config = dict(
    num_hidden_layers=11,
    hidden_act='swiglu',
    norm_place='pre',
    positions='rope',
    attn_scale=0.125,
    parallel_block=True,
    init_std_o=0.0493,
    init_std_up=0.0493,
    init_std_down=0.0,
    learning_rate=0.00228,
    lr_mult_up=1.25,
    max_grad_norm=2.0,
)
Each number is 128 + 24 x the weight over its row's rms, rounded and kept within 0 to 255. Layers, rows and columns count from 0. Numbers have three digits each. The size before them is the row's rms in percent of the matrix's.

# k: layer 4 attention key, 128x128, rms 0.0842, rows 38-63, columns 0-127
# q: layer 4 attention query, 256x128, rms 0.0907, rows 39-63,103-127, columns 0-127
# v: layer 4 attention value, 128x128, rms 0.0634, rows 0-9, columns 0-127
# o: layer 4 attention output (transposed), 256x128, rms 0.0694, rows 0-9,64-72, columns 0-127
k38 093:143109137140120114120136153176094130129154144132094140132132108158079111103138152159090076153123144152101145110111127132138081133131127119165152118145136110073071114163160144084146147101105084110123132168111154134120126112092093151133114117109107113148150139169150136108140103170076151104143114134116123142130132126116131122117106132121118096140149084186116115153129075133136113175134
q39 083:124124162178131090152133147100093099090137098160152139113123114133130095127112087124117117150102131156133116124123177129126112113130111118132135158126093146109136149108166147140087114133158118147137128140132102136130155072096086099141106136126160065159140152097174126108120103130113160107181159137126111138127182083105125130155097068118117121132158131098138093101116128129128161124110
q103 100:113127113151132068134139093109091149079138125138140156149103145151117124134161162121153118141150204159115117112133162122177106107135115105098100151136114139100131133157158128085136135156089072133106108151112131141113145096121118127109123155178135113111154127113179156104121110091110150145165148107108100142151160134141151132109096099144128119125116125165086108130121133102127083123103
k39 088:138109142070115171127095125102130159142133135122136088150126124091136155114112093077127161120088134111119112136153116125147162132138090148123121163137156140129145127127141138171085110155121124132163180074143136111143119135110112112110090181151130132159133154093093174124096135146145130148135149163144129087115132109125126163140155150134137186150081140144133144132162151082109134100122
q40 103:117141147098132147119144127155145112153142122156148098108138136130166111145084115132139098072109070118140141129152127140109089108156121137149151097117150100136155140115112100119103101139167151155140105126147081102159109189166106153128131137111146133124101119139056110136157188151151122105095118154141149154148132132139113084144147110130127116125116130111142152150145107170155124066122
q104 124:103168131138150182107154141128151104150154097153127104135137131147129137108108118105149121109126093090109140142121076174081133099154132142166152090099121152120162085125112138116090123124157157110130113117146096150144110172151165129124142127105095119126123091157070105097138148185183141115123145153113141141130105107116093138143156120107154112103160100111133137145107126154114125114163
k40 078:103108132162172135149119129189124100139072110124094136141125159158144133118131160131143126161155140099116102116152104142096081132138185100146153136129129119108129157164133126118151165140079142131106147167150142099112135153099131149153099129089130116122141091125147097140152149167142154099099138103097136147121102119132106113136140144094141097096124093133182148111098085159139105136156
q41 087:135149111141152171132115114127093147139094121141110139152146125128140155155190147154139144120132148156165156100097146128116141146081132125154128083122151129133111143117144177130108166164125076092139120121135127158097129134139162093162132114113095171144125117082151078124140103140153127176105137187148157110114154129127142112151140171112147152109117125093165090161111139113127127158134
q105 095:144105143089110141102151118149105104157128135136133136135122120118189103129093095108110127116105110137134138098127117135091114139147142153138110106132162101128135071112106140154175114139102133163116180111151146129120105102141133150152119137094145060123094166178145127155134154133170128095107109157135136121132122153154084138129133116160158121149084159119153167106171104077117140121105
k41 099:147137115089102062132110082147121130119082149097152148134149135122078106102115147112124080144117135140170122110118113132120117119121173094136099131112131142135146117125159114102144138114149154102158115143084082126091170146148109155107141123135138137113119130150166129182131123112084129119161110124096110159126182120119141162125123098185132124118119120137125124157099085173116146086133
q42 076:132152163129109111141132126110135116157141161149133145138126139117106093086128108084156139142073189090158125126143122126183161142134079130101125088130131136159111138116157062135102118111116113099138126115129126121098115120134142091136091149146119111049096074126146113078096128133131122133109129053123106145130108121130125153151124104111139119144130097115117119135128124142123142156109
q106 103:173148135142133095167138145135106159143133175090112106103112142104127107116170146148104148180116177132140122122126153129146124150141113123093137143170118101094100133137131104079156126122149074124104141135119143135130109095124106121115115143161134136131148138120188146105118080098089150156188133126128093110144116100103165114123086120117140122134085121168118097133120177131097124158124
k42 091:151130145099149151137137104108151127138154089112143117116117113143159160161109097089152117128093106174135116139128136103096184153145129119092147120158101121146122137089087152092136118132141129130114091073135102111177162144136130149108114131140170096112104135099101141124117086085145113151124142136167141086106149127109119142128158135150163162111136148135155156095132188123142128079111
q43 100:157141091150125104105103074128093126109105117140112147139133115110142117137149153144107122148121174159157094105096139155116106131126106085149129135168168146145082127101177127154109125101109108117125109136137135148106144097107121131147078176167134101141170125125165124138102123144077141167169166107117097128128107163114181144158077125118120115119124152132145100117107163110106122126116
q107 120:119147100114097102092107100102114148101096120113154153133110103096110117139150143124097147150156144118156119099114154113176129144088142143115113178166118113137101127131145158102147114140132103120111098148118119144110148105071105091152081127178168106169187160137152134152132115071109123139132126127132098099110138134156143171139104130170127092130119153136094122137139125172103133111127
k43 079:148124145077106156136096117123115109109123115136169108160104142094147142134104076114116146138121106131145108160111143098096136094170113137104096162131153120163147154140121160121126097169184160174111151114148113168108147106126121088136126128093156115095123135138138135143133180102163130139119095139123159143160156092104116112120167107162168173101114134146138146111147120111134136079124
q44 096:171161131138154118173101088158136127091143118111129128113110105097118138139139127117117113136165175161140133133090105080108100171096141125111107171129141190127110102116133133126144120105109139114129153125118098161109121061099102114140127134141083075123134136118142120122114091096122129139145120129079125175107145133154132109122137106168101156101125146115163144104090095127141157167116
q108 108:140129127132101053116138137136101105120121132107136144078128116140143144125134129097138116157137183136153158158085126147152117161116118135139121135107097101140086145115160139088159111130124122168095168141102159119165146107125081124108090127191114148123156140126170112139090125067059118145160111113146116134114173144141120126105091107112126103130108127130106108137126130132153121134125
k44 083:084161097093110161126163136110124102152117124092180108144127117113150112103137150165160113110168124156096097118170112144141131151161111129119089133151131172160165120121102157156154141170172114135139091116079145121144108133115157155091120138074164119131131117152127148165136113083122134150153178155120152141151136149138113156145136083121104097142123109111138129124143137116126141098116
q45 112:104139112123108116102103134127136097108119139178105101136102117139120133092079127126117144175174101148141133147175138101128086138101138114143090126083112142143108099131121096135121149128125134108116155145114125141128153123143066077134096119137129116153125140159136061103126104154161106082130118100142139076136128155123111100134105188097133155161135114173147159095128108125124108129106
q109 087:142148096162098120109110114107096103153152140161147115111070132132111184133142114113141123140199086166112153138164122155106160141126111100143107107149122136083142140138161163140111122145126125100143115110131115130144132090154111132059139101103119105140129107134152078158118137123121143137144109135152093165164140070131150114122088105121139139128131128129154137139084143143151099089117
k45 114:180107120096133149157121150112088078145141106154106164117128152105062140129146173154136132112144115152077140114111121132155152121149096122148109149128104110110133093141138093132149133147133096156128115144139141124151106168130122129079114147134119106103156157112128145145120100116115134193144157148135133126094143100132114117148130143147168163121157127087103096100074122121179171130115
q46 081:094102079135131120145149131134102122157092136113124091110098173123073153146107130134102165118154146127114134101171133135107097144160101094108102121139135169101129151117131117133131155124104096106119116111149156115144093095061137128117140147153111174142140134112150128107174096121119088145109105144123142116088117133111153125113136125094153183111136114139110163148106141114098099192108
q110 097:158101108110113164100158103133116151205121131096113116120152177143104136163097124154110140092109083111131090140159099134078139126164154136148159143119135136133154136140125115162144140097121150102153122122178143111118095141087121131125155163091088133119073126125071139090118145132178153138083120119095157142109133141124129106130169151146127116139095138131141134131130136112117141135121
k46 123:152144130147101111119143164132150119123110135083143130110163119129138140119167156151114083150142119110137149124122122123133068094115154096135143125109085077072086123142153104085158156107118136100129125174117148079130151131147114131142105107128139127126125097158099088099113110168129131113108092166129127122135103119140133083151103135123076087110140167155107124167107138113142092128165
q47 077:109159111122169107133134098087134125142152112113157101152139116109140087151162113153187134143108144102095127104116124111113122143186144132141124136160133084135115095126129076135148135095123108157104113089151126153102097136124178103130131085111165134147138148134158159114115117155168149105153137100074117120108141177152174127116123108103135150129110075140156118149129156119104126108158
q111 109:120146162134166085114102132134113130122133151126133157151114124126119123117157150135173115154119154113120172099072146137192088111114137103147153136148120131088122164139126135103126138126139071077127110172131160150141135092114169096104125089142143115137173134082129139122117120119097124170136142129108096138155099100101153114113110121100100126086131087148112090143113140118099092145151
k47 114:151121172093136154124147101101161142103173120117133111122126102152111155111152100061139119127159137111114086141115133133147149145116106151121128121117127141101161106115095126144114123147149145138119150109151114120180171103149162143138092137096122143140096117107111145119079172133129104089152107068126156108136162155106107123143172162150179145169124151122111154112138175123138148118104
q48 107:123135147095174145118111149093177155123152078150123128099133137089140155145150132121164155125112108134091143113072146161128140107156131126131156087081133118125173096137091125151132127134126177175139118131134126122105143133142139127132117104049139147180151165092114122125128161180112129128157129145134110152115146132108123130102146125114114137152109100128108093117171133109155124103167
q112 087:157118114105149136112108121130156114106143163155147162126124152121156119138175110126161147090104122119140143142095161140141151145096132073098125160107142173128159157161132157122124109117128155137138114116139099127117117099128144142171117111072096079160162116136102149073159156162139108075109117110128122139156135137136104159073097133186139132153162122158132119103111111128100144133130
k48 103:147108161169110073124095103149150121134137158124127123144122148120080128101129165117133100145102124125092132167128105105102136106160150166152167164145128181146121097101169137125122105114108141104149144117094142140116120133106135155185150154157137167092088143152125150133143181126132164123106101082096140152162130107106120120137122157128134105131111136122106129135110116201120128158141
q49 077:113148127129136072108123124126132179131130137136156156087095112109100128134118141125150149107122137119063097141091134147136093083157104119139136128091104162119105108097164077168119134108127169134090131141126133127088104124123138141124094137126109144114118116155159119093110144125132130107112102116134137181112121169138089131082157155150186143141134161076118160125110153104102151110134
q113 108:130142130127107078096109139112166129135096144106105100138103125123098092114156145110153154135137162111159127090106133140147109157091149112148118130125118107114120143130119111108122195148118115137104093154069147100131130143125117133108093118152123132144181139090192177133125092096082151151177124134119098120121087099119102152125107117125109112099097144142089085141124121126145099137103
k49 105:119105143144084155140131136085132110084150133159139104140118097077116135159139104121134156107147116128147121118174139101112130141150121123125119130157093178117145129107126151115128138162133110151122123116127131194170155140097114116084156170082148150077106132106108180084097121083122105145126140113146164107155163093114146117123182116131150138152099140114112154099122139105126149107131
q50 094:136131128145101138098125150142165110070135167144097121136139094148125117134108126155125164118113144117159068170149129125160163091091105123136150122151152107131116128113152101127104098102126152137143175134084139138140125136089069144103119170142127141122135114152158123114116101105085102132169140076130109097115097139152123119140124149128115124140158082185072115105122145111117123126104
q114 111:159109109167088111127114128114092146081137150147176115096099122106130121156168140148132177145138136146130121114126151092146095117112112158088107142148117109129094167105119130096133100131123081113098132160108138096126177081108099117089113102142161140142167131137121147150148132102090103157101122122144085122145116111145175151151125128159099168130113116171122135119146147152082145117131
k50 085:113137125123124175120155142110120117170144101148109116152095158141139131118080113134103121100110126100140171112127109130096150094148076174170119132119106177151112084122124137144132120143152126119085138070162111166130103163124165119136119118128108108106137173099112109158135102105087123148115120126160135095141138138141095132112138158152147159088117109139114144078107159109135162091159
q51 077:110117127128145138117085143141148097122134108138150089079118125139121129128084104157122129128154086187168119112160157117101109170101168133156090105147168118110108169118129134166128114132148139110139138153078143097127181088086076108108132129157129092154119150135112133171137115150137159135113125151135188115116147125134109115116097160146124117113106142154116137148136140171098151123117
q115 106:127150084129126174093157143129128120140091064157122118097116123159119129134101110136087122123118080153118126150143120137065168131163127161148117097109121109174117134112139166120151096104156156181144118117163093128160129138168111104111143161089117117158158152124142078135133145121156145159148160135159144130129133100145084156121159100109103133136145150107136162125122145118146119129112
k51 127:107110148148132123124169145152105112165083129132081128127129145148144108149155155164156114153176136144116146097143091135105091109145153104125148103095170122129111117172082101122154132141087121113120069168151137122077103146145117116142109097137113135105093098138156136125153111136133132145086141148116096183146079136138123107130135124118125123094115114132158122127088077126149116118167
q52 108:166093120126113159120124110133154118118119136109110134129136132134153110145135137092088146164181154176118115102105188127156140116083110105105117114179163135098132108116169121124162103167104097105127143157141133109123113059133090132099126139142141144131133150122169145147144117108140072152167110129120122118103137097133143139108142120144138122138124118081091113081139139099101165167120
q116 095:127075141087125122147140135119129128132165142094118119163090128101128102149135108097102098119091148143126124086149142097182137121138133124124099149163139077159155146152153120124131102134126093125114160133136160082130148098156081126142128123168112143080141124105139145151098134069108109145119127098170150124134115128130132168138136144120149114136109121177160111136183124111105171086105
k52 072:095154113121133149107145102108166156134126160095150127076096125119123091167153134087116177153148108145155152095074117156096109136100137164178146114182085135127109114135090122147147135143177142131151140131110152161133122134115139151111143099160129121145128144112121123091113161111172107109156158174094088127112146124142109151129100149126133137093093149110099142145112139108142116127119
q53 097:149085158101129156115160138162140119186100103138158096078131181123101133134139179170137096097089142099126174111138083114112104119185124122152130101154154150152158085108133116150118111138117151121128113166141137082133140141094144147128140127117112135097123099131102163106116170145120118135100125110119131137165123140136138095130133125111134128188118164106131159157114123144122126140157
q117 107:159101170162149098166103144154135138139129122105080103150137164126138153102121153101126079149110114128108149114126121119119085158189129111166121125128138136119139120153093110129134135122116122142127153152176129114147100107126128141128109114108130151127075106130118166119136150149114094137096121144121189139184080151107146104116138154085158168153096118128176120121136137098109098161157
k53 076:137110114148121121122115113158175146131162112112129120144108134149097092104156069093150128130103133115134141113141154154128105156107135147117113114142110123068099122145125164112166147148124108120142098112116103162167117149132151115121117124122132122172126124159131086142160144168115144152105149115099139124136122142101108152141108138170060053106145133162135082154137141100153092084106
q54 119:112149146100139162079121123167114120135179095131136162109161117166112114095147134104155125051099117128138131106125126151139129116139134117132159110071114143180145135153122091124143108121103164157145091142131118140123117166162132183136135133103133164138097116141100131104131166148143115110115148136101119162131100098138124110118153112112161097138141132149113138162087100153156098080150
q118 109:118122137113108142188165116161112116180123119139104133163133147156102094106100166081106148121101144082091128108119122110126107128154136135151139097129154124142117137134112137077142107075129123145115112120129121117157071156138159146142153097158100152103138077145108134067123134183091128131110115113112160149104117109135141096118171132124159114119167116147165141142140132126131093131149
k54 081:103144108099104100151150133103122144090135129132154106151130109107131161102124107154075128170089144148135127166113160114127105120137112154096114149184126138128103148137156151146109173092104091119158131144126161144115116113089138090138104171139146133137107120091146143157150100083131141115126176118136156119098180114137133179112107159119153119143103138169113142125115115124151124101068
q55 086:056118135124116135086123126123124147133099133153112119118122114163124099147085129143148126124109091078162140174189108117095144131162165134142172079118124130141109133093118099145128145139134119152138090148111082153153100150166112148131109156146129124123107149148084117114092163150109194105117106120106098147115108098132159129156160137135163124118136153107123096135102131158112123129129
q119 106:113143134167139109103117121146113143138107150148139139120115135110110165146136140112102138141142121092122172149089147104177094119111179155119108134165084129086139137145127144109123120138162105126061152156120123120151120132162142138099125118166136147113108129114095178121150077125053148147149088147113116109115115137127169147124112143149095152159106162160140137178090134149114115128135
k55 103:117139128137111159100116129140132110133102097117153106142124118110124145124087098110120175080098105146146136085129094110135116140128095173072101133138119131155159109116156161142149112148145179145108142104175088159153138112144150165109138212121108151110133143095151163162107104118098106149122137117152150095130156122124122149166090110120119154103146119136124143127121125113149146118077
q56 095:137101155135132151147093151102094173093116116147120134133181164157149145155168136147086129150138085132108127143109128138122122143104124145151106133100154136111134182104132167146080170144111131181171098136168116126122152109115161132122160134126131054098136144147131118167137136143118099124139143155109137119114156127141168145135133126152120170156098125160163123109098173113114122122112
q120 101:114131125106130108091104098115106088181079103140142145123155095141140146162099124158108146095112077126154138092135130130098115097096117123139142127094113086102125110085156167117109094144161119122154127141153125129165095115112119131168115135146141123152141113161089104120112150168139109121112164166139119137134127133142091133127099179182092103109147157131116139142116081142140093126101
k56 110:107138103110118159137089129140141073125100130136138126153105135137092115099128202102136141161149137104165099113144114122136105139117115138098081138099160170135120162140159146120132091114109114111096164128083147111131133152173110126129104161130104119139108118155121131106141171111127111130091094133089132171156055124119119132117130085119147108124132105162115153136122064121133122137109
q57 097:135155112138115103124119108120145129134166137173152138093123144099169150103147143112117066102130139150161108093076151124131101121146137154151133098123118133142149158157099127117071121134115135163122121094160121162135152149177118093138150091148130088130155123147132137126155167129123121103122143149160145132120155157114119093078143088095142114153146153161141102103156171164141083120118
q121 101:117150091115147130120126112126163089094111112132119173091087116135158115152138110143120155109104160089168154121082131123110131065126127159146110113114159116176108106128131145100112170159113138154116084134102077149108134140141123125173156161137118089151122145157154108129136142113172138082128113154151113147167116165164124101135107114157134105162139145113118121118158131127089110108131
k57 098:144121133122144131155123096116115167123086124138141130150086172097141113147118151166105157146095149180147095142121133112085178116086152121138100144157171149121118125136162116169107093123101109114100173136127100143086135096137090146128128155138133128114107149144106088124123141109106099095135135147109129163170167151101153145139117078123134153121101110082127122105139135112120185139124
q58 098:130112111146105149157163128115126110095109121159129130120117146132123125133088137162088142069146096160152115143101184105102098083116082122132123132116128119170133138109150125115112097155129134141141153068146143144163134067101125105134147125094105118115155124122138116112139128131138124111102139159155146095144133119142178113152113161101155110156156100170138169109075158168136109133105
q122 093:114133101155151173120159167105138113122116111116150081138084156108143114147136088124091183127146084095123130196140141109094157115134114169131148102125119122176146136094145168142099156128155187095163102104101169146115125138135145112140120154092121131113165117125137104116143129135167147119135134148142104123170116126110137134151152148132119117075135143141105153145124160162106129139119
k58 101:135104133127127163159097129097107107139113098133136074143127136105116150162152120165113117135135112097139145104155087113163131108183124118140146130123124095144079134132131102150149119177137128099073121138149141123092089119134086108107111139156143102127122150126131108144109098096144121136131088140105126106129090073132144133112110048163142173122091125120124144126108170124128165157148
q59 095:124078077148130117102156157133149110163113142118129128131114124115086131154124152150113151134135148104156112140098165141148159150111111129111124147183171134124129158108160151161169161097127051099131134134130127121127139111075170134154082130154127099157130146108155137141101104086142097130136116154151126111115120108099135129173152150103108129124138126181126105131119137137106187141138
q123 094:152115144135109160112121121139135139144137128135161136150121109128092113111100124086102157112154133131155093149103110121076117155137129172119087123084110138155137129095143159158089150130169124105140151103085129127125140106088135123155113145127157151151110166164135154163109150110187148126120113119188162139113091118129109116127145134119105161132151136081127150074167168150108152162118
k59 102:091112102111117134093137133162143149148108110131108124128125141152163147126090124170145076131121096127153185158156110127106105091188160099154131095104128092125118122143109116087122101133116159111149117159110128087126112151136095149143104068083093133120108099152121087121124117141163112113095149116116098154130082130124158097126104141144145098123141137147142142120112136184131120118159
q60 108:161141105148122126147142112124097106110124103165106137128121179137098142189188138162093092124115116144119146107139123090119093143127145149132138094172139107120137117154128130088111125125164106145130124129160129110159127124130138097131113130130143126116182127120106155133156166123128180143102134143117132149123170109152189066128129122163175150117109152099111142145139114151117070123092
q124 096:105138108145135147159106091157113099155105166111128133115151135095118155144173150148153150127112135122151109073069103146171128126105198138120142147141159103108162101145148124110165145100104107145105096187110133114117121126138166167119133110139127131120118123145088119114118132114093104135127106158097149143136153125131161139105113157100104084119123110157109096130164071154117141127117
k60 105:129145150117133135170100108120170129132109146123201154137100107079128174118142134121163146120137109140169105086134117127140121147101130127109111134133105138094138132130154127161100143130130162148105138142097141143133115110134152091159094198128119159091135144136111102152130158143111134138174115115090140129143143114125079144132111137133045134127153136132124138121158147085083153092121
q61 099:122130136087152119124140121157159161132116152137113115175119106125138098148111125135152163105085137142125123123071141145126124118174130087109150161122184141120118109179157137158137114139121124176154111119168101126145140120145183137166092099111150121115106128130158181128104117144129082129131144106099090132145132075126126144130142141065121113108105113108147153123112168142151138084139
q125 099:131103131072120101159115091150124120141123166151106145158134160122155110140137138118124130109090154119108087145118141121169122092143127119121175116139182127129112119144119100123099110135139098113080186144137104112110113149110110144141125131137098111099141123118141118131138100132054137163102132155100146138175100097126138087096154117170144163094113099155146144158127156077133103116150
k61 102:100117110163161095139170136151138148103173120139157148098132136164139117144149141114091086140140152097143077137144105156118112087169123141109107115156099143115139126112147141117122116105189147065155166092173147134131136128096132119071113164136142145158108154123092167132166132122081133112112109109138121140124128136126161160141114150161151138137139126087112140105143153126130129130087
q62 093:078143101148153082137132134120130107152133094116120121159151128116105100110100142106117150090148110149100094152156148127131125079120128106113148131104095175082107125115110113058096118145147141104145133071100134136142139135120120110151136136141140100147085103128147184129133137136119162116127175140143148134076102118123119080166135123097112082089177138122122140141112109135104122123114
q126 113:116167128121126099145143116136103108088137117134125164153122119130101125111111151137128138167133177119137146138103140098167136147082149099132140175117098138106132123148116110125127146065133128093118114169134148109153157127127114126151134140160149123134150098085121125108121082110096118146156150143133072147119117139097127099128084088133115066084143130163126070146091120134161076122138
k62 110:133122115154108162128170084087164119099118096146120141100160148118199162081097146094140117148110110081095116111141108146147146124162105147122127147123165131155186131115115123149132139156102132107111136111137134111167097143146150088128132108097125147110103150099103097085113133154181141096143088128138154136156099109134137123158149092137149138141087134102153139138115115123155130128136
q63 103:119105120095133148079140113110182125155153126096130144188085089178110122138140111113136129147164157118149137125120157161148140119132159120155166189133152157149124104133134137114155102121147137132124152084162104154134130140153128151157114081181135122139133148118111141146113123113173076126123140119146104101108092119128057135134112143110109112100132116101100148150122161120139150129145
q127 101:126127136110081138117126089115119070112099151157131119153111129137117116159138101070142134107158158145128136129087142149144141128109163104151127082161133148131135094109126164145135085159158121142054128131110085148153140144134125135122077085155123144080133141120178126159119121126113140137128129154135159115139108095150096144073139127138089125134122166113137147116140144123165106087142
k63 107:107104097134138145148135154118104118141138125125116141110151138126140104114113172130112088147156107122134132128107115115090077101164122122136111063153110138153143081126083126132104131118151152174154135135159086118125107094106117128095165141099120099088125148104095178113122122134131103080138134075149136181100111153149106105126090128132147109125094122088157138095130118178128131141105
v0 103:108093102119141167117110095167116141139104159135127172157104117119111138150163118156089113145116115111155128108096155121129144148164174142157118079164129152101138130177136084122131150109120091119075135170158144120120127110085120133137084143149108132164141114149136125174106139137106131147153117128117117136130159165118103150109079094098127149104152125085150092142142126153151152138090
o0 109:121106129089099093152119138136137125103102148114129134147132182140085098137096167145125163105093129144105081141149154155139098143109142091140109146113139116132108149126088176109122164096102132147119127142192147127137126105159146073125112163133166093116103143079122148126099113086119110098121105149158135137124164109111116127127113113115117098105141151133099129127106164124142147125062
o64 105:163088146160156129121110135109118119107132079115126158087115142140125104161109142117185176162171119129159121162116089151141144138132112138109054118099098129117120152135098149113135153131137096123146176169111117136137164155100081099102131136141141148133118112111079120134133106142094133116125150159115142128132103141137141128105151135099146157139150085097138123114141128055134136119156
v1 107:121135155145133157139143133119173169129134189116153119116106150124126098099114148130117103097130131164123120139121129093126133124110142136167102109147127115115078163161139124135160133174176148139128111127111160102078142108098119126138145144106147118161160130129187143149160161099143166101122127102127107118112096125171104088096119098131095106128143116094110143092104134160065153105147
o1 112:147163152099167122182110143181140158150143111106103132164130160126150145089129146116140150154119090172121075133152110159119108144126131095127144128116140151091094130149162153135123142155112155129152160172116112136118086117140089093143154157133184138113102140110128095114162148152116146104150128086148080146155110155141122098145098135154110120107137119110134140118117154105098167123115
o65 098:176118167140136105177118119149150135146158154117129116144168132106159124106084113134104162140097152126112142154123139102089158107172125102109106153121172126124082115114100138125103140165136180140100135128115102114114138145161129140169163163090151109094104122119134104137196108133098168110145140120134139113131166121156121094129119114135116162108162117088143105134099103107105134154100
v2 105:135144143133143090145138116151143149158108075149156142134157146135127167155134113123144085100123107122077139112107098157134106143153100138147152145162121102124166142142137147110129110104100115103160126138104136115161145131161093159126103151159116143162107095139090165136102101152083150134130126115107177110131167111074078120118084120091143090169111156141110088145116112131149125106118
o2 101:130092100138081165111160162109112107105120103121149139101154107145112145130101134148070110096117153120130128116098163150157132120100140149138122107165148134114089121116092142108122154108142132103118144150147119149165112136110139163123101125101079099138140115122140139118097150158115141128097144181146176111162122175111165121109199148092091128099154144157135126114122089111110151147150
o66 100:137096084152095169086125122163124149146129122126105094086118157153133108115118148111120107126180079116140139139107099118146099115099154151142096121144142095118115127111105147108133125098158120127117125126143096137168124116074107156125124085146065127157163128142148128130076116137124111148102130166152132116171093113126140157117163166084098095153120123129125131074127132131135145108166
v3 098:142150120106105137181137121123141163081132113119161145130160119153177136153157110139170110081117105119121145137122097102075139120130126131152079133176144079178144122133176122133122086122139132167160116131096147145135160093135093119113143140135102135099160105122157113137164176101125124119138119166142133166120142145097109120123154159165146144140145166094122152135126101160115134137147
o3 102:111087114143153131133108095120123142130148088115126096161142136156106138096149079139132113072144124156176121130098124135153142148145134168136070112095085084140097141148134084124143102156106150151135154137122129137147156072133107125132131133136086139130139135150155107143086099096131149155137150125126133101129052132097088105158155124116110141132118103137140129100109099101098149142142
o67 103:080134131137153110113123095143138114120142111142161129150150102160084099112147113108094129112129155134114158119151115102121119129148143131124136133121121149164094143139116108146173138082115175157130139136140099133075162130172125109124105137109188125130125147113163108137157172128076138142144155084140172115120143164173144124127086078121129139105179112119096119146081129129147130162151
v4 104:172120159129118103155098134155146137128091119131141092168123120135170147137076120110138139128071144134134109101129141153129161107122154090115098113134144123123119117116152110114128168138073133176108172145109142096152107104186135123127092163125116139131123071139131146146128150156136168097101094130132152163105146101145114166155144175152154122152129132143103114143152131088133091144142
o4 105:112142120111096099090090119149095153148123109118145133157107114121086138167140153103179092112094169125122149133086133137135122149176130110129155135132173143138098147143112070143097095124163141135135126105131105147057102133158126111124137129179127150141125085129108155112147105199122133142115172115098113099141159137111098127125141086111113134174106145132133133138145123139118141123128
o68 105:097125085152090110139131103164142101126104077113129112115129104135088130095162179101121083132124123125139150132094149141103139109109153106094132149108113104121111149110112070128139123103143144096139128120098100152110099117098125162127116097105121097116123090126121164070084143132129136119147119164125155099121090115108135128079154071147123082137123146152140147147113125169169122145128
v5 095:097112141110140135094119113105134149127129129082125147143099144149105076165144105155114158118135131125143106153125130116130137125139116099156141130146110093102111134159121148137119159164148154114084135144153182158098150112171132101113146131158157078156156166163111101140149118162171101148140068176138140112142121162185112153147159158135149156103131145136108163133129131102102106109120
o5 091:117117128090107099164147097162160114091130129128118128156140089102140131136110140113183165122126126102131064129139119105135153167153119133110167152138102146102168105155122148147150137142144114167095145104106125171139152130125140061133114148151163116117097137124156142125143091125134146145157138102089110122108133102169067081138085103122138145152148133127142108106125131104118155106094
o69 093:117166148109141079147138111080153134129108119141143134139132076122152148160149080117149137145109165130158106145168131091125173126155124132110129128102142154130122087134101149123111172119090135132087136152122145120136160132167168117110152137136182144134100152097133121132179147168132169107159106120094123102136132153140121105145084123181173135102134134113100125135125078111133120149106
v6 089:135153095097104128135142138127149123160150128135117107143140114126076161153143112139099106122128056128097174164111087109165158155188156137093134113168155157115169110131091137138160145111150105127114130128143122105129136110144143128147143150119152116156112111158144104117126100155152088095138139092139157130169129146111136112134157125144132165135108134071155163105126110105105117179105
o6 088:102078118101147140138162159101170110177184117100132099125099123090094121111166175125144149124105141138157137144085121136104115135104132154144099157122096108152100118121092087109109152139166124138118120128094110116117142127154120113107120137118113122150154099104097145170130118163133061147111122123121106086117131126136156114147138144137067131095087122124108150092166146118136114113113
o70 101:128113143132142162141135147048143138109096154131116142123176146144107149141147107140155130130177118155162089149145148122127139142115113099095129119144106147119098106141174139137153156132133142109139106131164136064146169129092142127134148127133163168106137143130087084149156136128162151132139134145130146149115126181088108138111160119179103180100112141121157114139158108088135105138131
v7 097:128096189159120153108126104159129167102113152171134123104108114133106122081114124154103146107097148191154142167154157153123138113157087142112162110116106110118125169142151138094083144143135155140137145100123125165113132140083117155100140130104135115131135143102151089132165084108128141141155143118111080126126113144163138132157118153142147156128103121113139165131122181107123179114142
o7 082:108137165153099076159173128096145099137088126147139178174158079148147151128156145115122142159106117156091123129131102102107113178142147125104133135123116126127127103140158114099162112145143173137125141163102151114119149097149095112104141168168127114109127147081143104111151158128152109092124131102125145098097126128120140125140127111118127151139129113149093079095124181126106134129083
o71 098:169110136100142117152142111095142141128151142140139173135148080117138144130132090146115152119097159121091104130156160145144150118131090111111131131122143161153100114127097098112118129162132124141134172147162147107100114145160119102167147145159164119146104120086102125136166095165097124104172143098148093137077140119106149107124097126167166134119126165096139076121178147110127162109121
v8 086:143121083140145116147115147113164150081112067179127127112154128129112113059120135105121100145113133135097164127123156100147151166114158129149111097116149159134142140167105109107089137101127149163120135168104141121125165120116161133108121117097132152088099098104133140126099124124111119160127092131139133140151170109075148119131127131132093102157107086136154098156138112105132090146174
o8 092:149136116102131160084135176114130118136098101083138105109134115154135148153126139170094098084109108084146168136082128127125130126104132170152083104105157115159133132088130136131117137095095118104106101114145128162127102104126119161109108098083090123117155154171119109120089136093115112138144147096130162126119127150111166170106165173129104130145136129123133153140125146121127111180164
o72 094:134121106149140153111121153188126117125094141131138087124115122104094107109149155157122087135093055150099145156128124138146116081098117092127153129181087148140121128162118082129099109103126091136135132121089139128099126103070114145131130087131112133148140111150127157100065123123150128111100143121109151144169116103130115170139128182125120139135102148160106157114125139110125148133131
v9 100:113089131109121111116107131141182123110169099125147109100102106119141116110087073107110079147126101118128109163151127140107127170106153168050101127113144134128105130141125104163129099091096124158183134129151117154119091135117153137149121106139127154123124133118120109122137157124134123144127147100135182124134154144075138131151171104127101104167097110138155091164096134123139143100117
o9 105:171117114117141182111156151065149126133157117121112103092118162146148139091119149104127153124139119108119156107114109104132139125132105152159091116080151131165102151105115139144086119142122131144132151149121147115106142095110141159118140090160099135143157158137088106159112118099149088097113178104127184163125139101099160147120173147122118087154156162105149119104106115142111127133131